Part of a small language model's weights.
Size: 11 layers, width 512, MLP 2560 SwiGLU, 81.7M parameters.
Architecture: RMSNorm before each block, rotary positions.
Each number is 128 + 24 x the weight over the matrix's rms, rounded and kept within 0 to 255. Layers, rows and columns count from 0. Numbers have three digits each.

# layer 2 attention query, 512x512, rms 0.0809, rows 357-511, columns 192-255
148174146130132102132087099126117140170085135095159088066129174135117091098108088114133077091135093093157133094077129120122152117111155138143132128125123129137111114138158117149123127121123125
143109131101110126120172087138077093161118174127118111140192128126184109068147127110085110108123122060064128095105085063131112039110131155135134167153116186124133125126168168103129133132128128
143131121115163141134141128062163116134147136136123117178128101128128112148164142151133140099071180126148121192135129092109110112124086177141162117143138126100134095134157192111143111082109182
154143122168162187117112098112088179144122116117144100124160155132113114140111132101126148157138091116129103114111149184083124113140107126131157139139106131111120117113121128122140147152104146
120151103165154129135121100080130123126103119119143149117134180118164139117137136125131127118090148147173120164125116164121161083158157118129168101180125148099142154107115112102154135168135135
085174043123099117172117117136102121176115122118163148110104163148119104049143128194126092124083116168129135113138121176137110175127134134111094102117180145105127130138102120158137120140107122
108149117117130136125144142109149120137154120092080182142138125129145166150143141110126122091121190093121141144109099116117150116099121132132137126111093121102158162138164123125136142124150145
121162130143116078133156172135160161073110095126143120119141095162088074147134112117111164126164121153140130110148104131086136213171134111134099130143126127138110105138145148141152077123085119
127134119088108172155150087121146136154133147104151142165081163189126145138108116173165120105102160116124136140124098109132174105112130094170194124134165112148125117152091131168130142101141120
112128133139154128138169118142104138151132105090143156133149125159136129109121130135118172146180096140163165124114149148084121207104136098118113120121139165060064142155146129118170121128113115
109156074124099129175075160145098127124120142159096104089114145157110123088150122139110121146074143112115123099159117150158098144124146131166139133076104111146119152125092098131131136146098150
144111077178129151100162119160129094109154143102113131147163150114096132082083155145112149150151147121135127125160134134124145098122135096140107123152146165150122131154131151108148136122159094
144136126139177155117089137111124183132127133125150134130176122123165115135127139126069146205132069096139101167120124102116109123120121126120111117170127141172163162140155146158171154157116133
075125075109103126143139091116110121089160120116105115118091176169103172118114086106182159116137119105107178093127142174152110196120135161104117112113138115136108181113127072159147138159145120
114144169127161121137125186112162114157137136112116116112125135139125110133152123161113109110090141171110117132125124085139125119150124131123135121118127113142149105141141164101126111113128155
095099151098170105160141082139111142158116138065166108137109144129132133061132146171082118108073171126125129132101119125131134146137090146123129091122140111097142130143119146161120107120135114
113136103115118163089122168155088103148120103134145156113159153091128151118124155094183149118174205112123133063119130127125117177178106148153085116130129149114138108137128184093077156146125124
169123141136138079126112139101128120137123126134146129137137110103078104150124107096140170128154084145090161153091131087118125120092102103099131107132116128133117089134181119118114136119140149
127134166145109082124185138143149153145116065119108172103112139149135112113150146125093108069123186146095149143128198111156100118100144089120159109149115151101078150119116079089120146128150169
184105114178152128111147125092133103085089124168102144137116127112129133151136126189141140104106150120177099129172112118123143118143091154082117130143133086154079120127117176113111062128100136
125163086124091093163146158146158177155094088145170129090106105143101119127179138110137127164149074120111112115131139108134137131128127079131111134066120114138136145116135082145151161122115168
162126089135162131150134085143108079159200137118156113179154121161102100151080132150101097123120127143105091166122132147126141087143129097100092158135117161103109101105112159116147123124172104
130127098129145137168155114129170173202143101120158133159172164153130103115111127125147130135124125135132086128119133143118160154095124138127163104143125108117152097162111109134144192147112129
122143124146109117156173106141151113076111108114134132148092108133179147145145196153144128130125138112128132112135129161128135129123086110130126111136150118087115101108144150091161119140141165
129149147147114099098152157067115140106115114121107136157102146110142107133153165168126132110146159066139114171128113096119138150170107145121173125160148130115156142133095095163145150082092104
153127107149127098129116144121157088125101090165151159121130202137141107115143137163121117138120139146112176103140146128164134126126103141113122118128195165069107164152160106154120146107123153
088142112143101105137166098119117117104129126129132139178107140111166145123110130143133146152113134124159172148126128150112105164116147141147134125142128114077122150116138140118171140158127113
134122135109131112123130084153116120120138137112140166166157156115113129143138146118119169080110132154130108164154115122122124099142113118154132131125123137137134105115141107157129117186099110
115085133095145144118123131144110104127122127117116126129158125114121121133138113127126138110136150144157132137148088124121149122141106135157124116092106141155145094117106107154161145138132149
124160143136157095117101114133118094152154125133112152125146177137098126156133125139148141130122127155119144122150139073126143122125161153152117111101117139124144124084079142098153123154130157
110103111092108125106137126117092175123121101127116111113129101121137126119113108108127111101155105120125106116109136146131122123140119115128114107132132110123108145157099116127132128143124129
155149132136080126105128144124077160137109107137133131121087078135104121139139120089118148130153081145105127126119126080115088093153115131109111103066116111120058142142126127165127155129128116
108166149072124138130131135142099099121125143121140145169133108130147126127143121132139117147110151147131115125157114126127129150104127140148148127097146145102114137126114102123130119177161120
105177137139128122146119112116108140134130114146143117116059112159148147123154113092157136117141101134163147088141118077116131117113122113137131111109146091144103105125123105150121124146137173
129156141139115151109116155124116163122109126158148112092108096121149113122136087116144137154181161136125110105135136088135102100129123128116099104069135114151086127117146140140127130113112106
102095080131083119125181108152121104130138103048118133181110127140121173115112155125130081088102124144105142168116113095104108167107133114112139131161137168111178116124119139066113163114150115
138088158181143157137134110115124141130126137162112110101140118112118172115165099111126144129112125143137118142114140111131113159158134107140097138128136115153101135144169123162147120107145117
133095173148150159134109136134138161130126125147086091078149106126102142142146107111131167126110127140157127104118130124126132134152136118151116180145135098137107121143140137181112151111160156
144102138136119135143124112126114139125130134130101115129153108121095161119141112128133128146133122146130103146112155111114150168131150133142110133151130131138133101119151107166138140121124112
129124106128139127126135151120149114087134123084088145088132137123126117139102155128126127083153148129094156129142110138145132114110141149134170172095113152109165104118140133114092150169174154
138103126151091171102144131138081145105133188116140125105140140150117102112138166116099124141133238140073126159092105119151116124123091103125147155106095156092113148140153143131154106143126089
134151164153103188139137106074119129080142181134136123061116139122101124153143096139130149142142123124123119157130138185108163114109166140134118131147145089139130173182133109146122117137093141
168095126099119175145124127131148138127143131091134135104138129101167152130130136104131117114117165117088148150086135110104114136133126148083136096155128153184127159152133136109109092193166091
122103140134117109165133106138126115140170131147107129152163132119095119161132112110113126089155126158145120124124130143118151148107149145140139137165130186151123089108116151138105104163109124
109123116135104108137130156117114087113160133150125141127168158108114156158129100139102131102138093145121144118108128115139145144121157150128135137140154135109157153104114114135130118136130152
096120121153122134108142144100126111139122111147101120116120089136098153125113134125125143134121084115121140117127140122158134126108153136108100127128130116144120146135128167127146126121111126
117110104097138120120148137182144155130127117118147126156125118134165114121116139135132102129109137089157147115093122166109144116121147102143125121121131135079098163132099130140140104104144100
136144111105124117166142116134109169101132116142140126110113139157156145116077139141136122117116097117125143107100137140160123117109128141124115112157141066089121141129100135104127121116133106
147193091148110112145147117110123106113148137144115107099066133159159148142144114120102140126141097123131141113136112085130127124112155123139142123102150119120109118127125128128160127111109150
127094136149130110134113125113143124145150120148106130133133119131094145143130138158130153116093095126154131116104141135133158135144121120127122132176124141132124123122103127137129123130124140
114121151155119146123082115141123166156128119158120111118131089144133141151148098117146190134136117142158105078101130086131130123152104104123109129151135097124090129116132117181148127121125132
107181098131132100137149108138150088132140124113167154161099159138121125134127123151129078120123146116136132139172131178127161118096139124118137107139134144118159115137113138086125119129082123
150109130140088100120132113140141077127143142079130141170132162133115168127126148144145080150144107189131101158125136083136157166099153114149138057085097143116188088119109108123127139117119102
116134108126100128138124127143114116134118128129092111147139124122108149131125135116103117099108099125097141136127150130132155148136152149129120149155135136123149121132161114120131136116158150
130189109075126130118118146166146128127150120134123142150119160124116102107120127153135113111122126116115139113134115157114130110095163142130166138123133176116165146122082092128087130149107102
138121133134141120148130127132085120137103113170109127160170107093146129124108127092082131119126111123124144123162160109118115125132128147115111153126121145135141131120147141129131138110111124
105137115153118108127126112128160146143141103110144132093132160153103152127132136157137084102116143171112105124138131141155155100090120134140150162111088114118153103123137086129091175120162196
126104125124117131174162118144140121129109129107124168120151149152128096153141178090123089114149138152108118119144104116160145132161124122087166162110131093099123088182170158083103130144171134
112120094112135101156153157104133084132127132123140176167114104145146095142121152133136127106118148110091130130117142135117126159096109141145146128095116134102119145123117144093137135140166090
150159101114077148139135129143129118130123122083059117113131194137146147149088169123067117108127114136028132157083118136139128124089150158150156147109113153145174113139125133070140134130151136
106140115121132121147143131140137083130133117111120142125092183135124125125120129142143132124110159132102143161103090155133117151122121129131178109118105132113140143117077135121104111132133111
126140122126132152134125131141113144132125128140091120127153099115127133131092114100092119108120095123125162111172149102150142083129148136129102138146132158139146124148132101120143137122124156
094118129119143140142135136105100100138129108126111142141120103140136156149139148123120119104111136099114139136112129135114176166108128175124151113097124100110145178134110090075134095132140148
152100142160137159128114121092101138108117117149116105085142109146139102125120121103140133155155129092125134153113172164135138129135110136112115152129098114148087132167161143135129116139098139
116136143114161104124127127152169156152140133125147113105108141130124133127164106171141142129105171150154120126115122121139104113130142127136112122110128105118111140135098134152119137105167118
116091148144152098129101143153161130137125090140124095121111075171108141111104111122148136149111172159197158100126104116132114138156134110128101134115107105125115126112122144169102153147123126
135116091119112166069164080116183132148142105108184177117140136119115127120172160138131093138103158130151144103135129123135089139107137157143170111113146098140132118154129127111089128141147127
121125129138152161136131134126098110112137132129097108116147111143153084164104138067126127121128115100120145120150145113127139119141122143118138149115112158145148130135102140123142128153144135
162175117146102145168145102172109119160136159129105135133128132151093087126103143132126093130108107150108128094130131124111107116120126126142146160130143135100179104100129131082143126129122128
127134112095123085131122166143178110111141131116125114138113127156144141109144085156132164151115139123126125094109125116096097160154131112113125106144110150131130134100076121162097117126114126
148131145121155153133119171126120131146121129163082143137138099081086157091144105132119146113116090110124133095119111112089133120101136127164139096127157121130117144115116065121123122116133140
110159065104116105169130143122137072136130087141147148207121110143134121164147143129149112114105154133124126103108145141115110169126112138113124146129133128126125133122095149100121145076142147
137142126156117118111146110122175165144130140082105110093118127150123131134142112158131128133091107157102086117125129105145120138113128118105117133099129101145112132146132096141129126105154117
149083190139093124118116136092105146094094148174127153126118136157117154106135092097121124143158065104136115138129156132135078193164132125107114123178131129126107166117183134144118113148064150
090126111101111136113147105140103105119134127112156139141150143112103115140112123139107092105116177128073134080138132109103147138073147143134170108128161172111198153124121121081135128113117125
149157130137146147142116124120135102131130154116171133126125188144096097140131150161128118101118118140131084148095109124091089108117139103133146136122120100116166141143115139085137103132153115
102121093120145132108106125128129117116140098102167148137107148152135118120135160121160126134159158127141158132096124160128128146138112114139165139125109139116116123089094136093093131158151143
171169117122139121120129137152208128131170110127083103106142162119150113128118119139128135162162061138139113091157113121159089107144141168135089122118130128195145110127104140166135121139154168
109140122152123142112151106159143148130113126131127101115146106144117107124117143122143105112140145115138157128175140121164159112132124135152112160149109131076123126144140121144136145119123136
139080160116109157124099122094090168117158132129130134117158141105134134137118144130153130134144156119145159169109174192072130126149103098106133112125133156171136117134162130157135131141088142
139133131131119129141164143116119147085122134153145143148157084097109124124133107121124113146128128123101103091171150138132161126120155133123107120161163129126127142128175094128123098096111104
170102135132135135118128091111114139124105124138116108113141074109122101140172185118137170186113114138112100157142158176114141142151142124093084147114116092157076138154138135121106098125150109
110107169141121127134077157121146160107150132122151130131142132118113116107087099185140154122125140162126100113103112114121116138131138130172119123161110104112135168114130097145119154124162125
124092144132138157148163119144145116134157117130091100072150127111134147123116114105082149151132134114129122121097138119105156149137120151165121142094144148135149146152163128140121140081134148
081158095148088102124136105104086129131109116103161152138113132125152121145102089137132097112123104103179164125117133170126144120101128120135157101146151109123150112136122117078153116108033117
137205120113114144168099118151144120151142139160118109113174130142137119117119164124097126127086143138122120109163153152155157105126136140128108142127119128133119111145113109138141101114084125
115128052133141190126156134129131113090141109082141121132114135158170090101111154139112125116141179094126138147135165126088110092154118116091133141116141179135138121151160115138121141097088146
131135097105138094126136131182170131116158110111132139149106144131143141134148117157159142108116125155116140133138092156086104133153114129113151124154137146114125093107101134110108161122125126
136103094136118134150131113169109134116151139118125107108171137147131097147107144109140105096109147140144136111120150124164119140148119131142136151146131135090160162127132130128132108118088125
138126149151128174130133140093121141113118130156120122111154094104101131144126113111100115129129111125127105111149163107135130122131151134112094144144136115147121133163160118143141120104142134
117128121142137147100123114120165135153115117102143157171131123148143166138133139143091159142139126118090133123086138100135125193132117182114153136113155155150122173123144111081137120120146123
108148124149121132122116129119156126133118145119111166158121096139077121145132143126132137156119155112117116102135121157155145129099119127127142132173123160119135128137128129100123119121142129
117137120103141136161122128092151131142152109170113136132137135133147128124145148149100135056136126126127114155129125137160114102094143106176130127114106107120086146124113129127104105149116164
112145122138112120144141143144150122131105133149123124130131119133100132137136132142132115098124141127116105142146106156141141105116126139125151131156117113109089127132126145128106102127124160
156121112121143148147138107148112152124139120122132132117120111108145117117105111135114114141127113119132147145115098138129113154133084122101108131129117159140140136118141104129151124130106130
140142130129154168124120146137111135141136120092123131104101148109122095123112124117139140135111141099126124133138143074112107167125109117119112142095119119139138107112129105126139163129136125
126118138171135124133132123130154116089129123134134146125152142130115163104147128135150164153091160142109119124100084152153145132168097113122127099136130158171096158101155094109114135131142148
149119108142111079127140132123144127160107138129113128141115125134146123169129106123133130125166140111085137114120113143101125087157165161135148089159143121116161139186124148106132145103128117
144160120136135139138108133118094139120160118124137137130118138120128098139102112155142083145119112124110106149131122130119120135114136123155146113124152104161153136126112136135150144154097115
155156100133107116153128151137154120122120116132115125141162151122117139141142122139129120113105147127135127128151135124138133124123103132079124126145136139184132125130156123129120135119139156
125100124135126163095175124138113113138142128124110106104092112108128105133112117094107146139158144107137133145120128115105118136133129143155091106105125119109109146114148141121128124131155111
144124155121160109127145152123119103120109161155121142117124138093093091117122084150129138148131148108132140121135124157121121129131150119123127116097088119161120161090145152120140133130089127
096132153161124112125123103131136153118147159151104115084182123135107127122130093080145143124130089132131111098097113155133088117137148142110106085144114118162129119108124125140120192134126120
079080118122147137152123165101108117088146122178123088150135144126117113139120128131097113116090106147139103181114121146101131119132110112119087169082102100119158131112115110114108126118122122
144154128110123126122134108157129138133104094121119105110135121125113145115133097105158180121120148106135133109141113121118104187159080136106128121139156146132162142130109117118099133141144151
105128118118142168118117140110156131106140159109146181127130140140152161141117104162112094106111105140106138133133159146112150105132135150098158158101106108099158140143113124130089113136139139
135155124116113100132129177108150118075124128116139152141136193111195143155136125192135169121149100126133121107111079179123122133139120123076116144147147154140101142134100135127159113132145123
122149141163108139145126132134128140109141134123108107110125103130095130136151135101139175142106143142116129084131112132110152120119118125098130138118139139118149111134116135138137097148127116
100146157116155101117140116134139110124095142121135155142110106129092161118137137139120123130129129109131140098153127127115149103130127153107127142155116134118102150170142144122119125119107145
140133107120145125098157103122146152143102158142130138111119097114119136122140131125126138145127123102157135104133124153102154138131101145086133136139126132123092123163154124112126122120125141
132094121103129165132104132118117107125145096139121134126110147131147096134117126127116121108105117146136134133114130086133101142087130099140109136089120139100132130122108117135131135144134123
148136115130101119151113143155101124145123142125108113099104133128148139138104128111141134142121125124123155144117115107125156155109091141139104118124129109134112138131071132126141115120124144
127138120126143164153103134130107141135120116127115123125103149109155105115118142140129140133116169129136131154140142110127111143136103107136113120089137120155139114113122100146137146145121122
118111141112114110109099113125114132125117127137114126127117124142111160115121145143117140140140118113129125125134129125142159110126137104145118138137125117113119137125121120123142102117143130
141101121159109110108088107110130146120127141142107157104130118151131121141142136149109143127149095113130096110136141135143138134122161127169103121144148121128125113141105151130130138109154098
136155149145131141116138135131125139116161134113133138115104143097140138133112107142138131132152154116101127124137117147131119134124144121117134146115126121139147124122132126097125140138078130
118132114131111129168129143160095126123122143137111108127128086104102155124135135105119129136133113117149118130108130107120120117131109170123107152121112149128113150101157150122137099128145122
145153112111136117122172127160082141140105157128141098119095129082119096112127126102127124128151139129135128144139135116110119088113098174141159147127109108156156139111155176110153142115089127
133083096126136124124153107161122138115096122128162111144140097119097135121114101118100135119069095129144119123085113157127127105155128075129127128162153158140163135101152143142145135134111112
112141128118098074146157146104073097111090113122123121133126113130159113153120122092178145148109162127131125132118127164114092156144115140097106117138078120136110110093159128150154157121098150
143123133168108113091132124121117136144113142124109114093098141104104141123122173141110137122173144147103166127139144137130106144093123144135159126182177150095160118131158131137148151090108167
112148164141097097160117160130125092100101174168118112149112148151102135159124130152161137152059164116119110152135118115141139099133125130113124159115081114149102126133137123076177122086085079
134142138105176173152153144124169134113130115152116138127131117134119133125115099070136103110129143100126107177097109142119106145131083110146165172115095116152138174121122155160148142137137133
158066110120129145109130148126114184124185132123137123133108133100155098176155117114119121106136082117141105103133073122116143099113160086145129097121129137146137155154117112081148123102079085
143122135104147154155093144100130129129145108162127119131122128115167128129148130163159103185098138117126127142115110147101130093165096163125135121108100122120143131131099163141126096165114147
117082143144102118136145131117133130128130134143164148125139112132096117142121179126106101138176130162133182125150129138129114139152122167107172141125147106128134127121138109140100111142158095
135137116109096127135159133137106135127111148143119145136160174180160119159144155120163131134116103143120124110157146142140116141132108164118148108140144144194117083117119134137108154155175148
080105118140098107123138159135095123118111136120101123151130121187118145101128128108148124126108149109120144166160114139160064169098101109152098143134125127142125115102190094176149113094112099
132142146126163136135134143154122145129106169096146136068111090096147144089115118145116146118144165086116124132124165109152099129130144128132143120153120129109104176122154124127121140092120112
101140124143134106143126122108131132142122108139117100160093132129123115160136135135168134143124109175133089119091143149132147079129150109125137147110143146105160136165084120110144162087104147
111132146120122137109116141142182131158119126120139128146128147136136112132125118074153113108139147104107128130118141156105121167143134122126154117148167124127148136118098154092128160144128149
160166138137140150121127059093173113111083112138129134095090149097038102139070135125111133163144129116115163186085121147101132180124125149159145104122183099148159151104161104106120109125154129
094116137119142155098121156125136053141162153150131098092137101048127163097104140149074126119199175090131125172123118138114166108134160126136099163105109108068138150118120139129155123166089119
125133131119125115192116103098165115146185114110140161140093112172120158142140111155151155080091125162135128107133112132110137135099152109139154134160164137104099114132153101134121105133103147
105160120131160136132124120137119119118144084126107115141145065099133125141112115102128121128147167129116139120106116094098146132126125123100097139118090130164107105136114102123141123125129137
120095125103122132123144100121141162135117102135115150124123181129123104123152162143114168137093135116117085096137130133140172156134081136122138140148147134120078092116177152134136112142134160
145152154115137147124101168136146103106147129153092118142074118117130132113130132133154153128131158130131119166139100109096101144141132110128093167118108115095139141146147112131150081092090155
132140118088137153135108109118131107124179122091144159146104128103168123158094111159094125145136083117118111148151093141118161094172109098158140083122146130103124126146113134150151111158090120
128170106083108105135177142135096098138166122113129163148095122122160096155114136115140128144142134125109102126105088137095130130114116123099135154155122126137125136118132115114092132133123144
132150140134119094108144139120137146104098113082134118139100090115103121140176159112118103145118136152130140100118100062066161179124104117113143137118133112089115099142125104124091119141121138
114144135135117126205138117132123109118112129106130125137136113109140123130123127116175120127144140166113125148123127138151119050127128164126153149114165169150146106167117115109115128172115142
132152128124132096143123130132116118139141113086160159143113106095117143119108125159143092112147128148121122086102122112107130068098143148141164130116102125100137118102106138079105157152120144
170120124180168115147118160117132105119107143127128147113103093075119142151113086135162104104133158102137147113131101155143151116078134118169140154099106133163154154091110148063139145085069096
110120138138137108139142129081085105104133146148127124084139114116151192142140106115117161148115150109120148139094123142124108153117081116134117150191105129104151172085145206092157131139132167
113122132157117111165154183154140135140103148126135112182094166091099115117134127140192135149098123164089105121099111157129091127101136125122113127102119137165103115085124119086129148124142142
125106102080134205121132113100132089120143119142164134115135114094130123135122143139114097122136142130143155151115121143123114143138104113104161136121160102112173179123136131140097098169139152
136149135120107087130187148158161113156123123141129155113094155147122133134128136115180137080076131135143147095135168142134142137117125138115109154129125155168114089135173128116123150104127140
128130127116156152118167117125201127126133120133162133092127107083124155137111149056064156075145121135135171095083132114127129147126101156150145108142134121105106130127157102118144151082108145
137073149204145140103186125104187090135130152138110122118137124082102123126157129151066113100124161139123146136098121098138156137123135091125106157117097135125154147136117106119133130111097101
137147125139132126129173143089126098143108131164135147155150151113134150092153132113152111105122135126134124102149120157128123133161096149144148090113152097124140148088120132116146156060122185
122137134151100128116108101119113136126106124133128121148139158167147127146133144151149092163105097139110106119130148129139106104129126118157135131130145153134165103152113131161137145179108111
154100159170152132120114156167149155122112112134128102115104157136112094122118097178148136181130110147130135119112116140113145144121122133144129145084146144123138138157125151097128165124136102
141130137143146131139135123154124101114100121129132130130119142115091105142151110102118155153135168132115119123103117113129114139103118138135096096117118129168107131115139134114147117105159144
146116106078151184149086100076144132111135137122108137122138125142120134126095123133141145133126164115149131145142122139132146159104106141133134141116142115121101146121112134155120115140151153
124190110164087124138107117114122154141123116129121140139164157179094132104134141116171134162110127138124132129149139130129155113149130133128144130127137132166120104112108160107147159111150156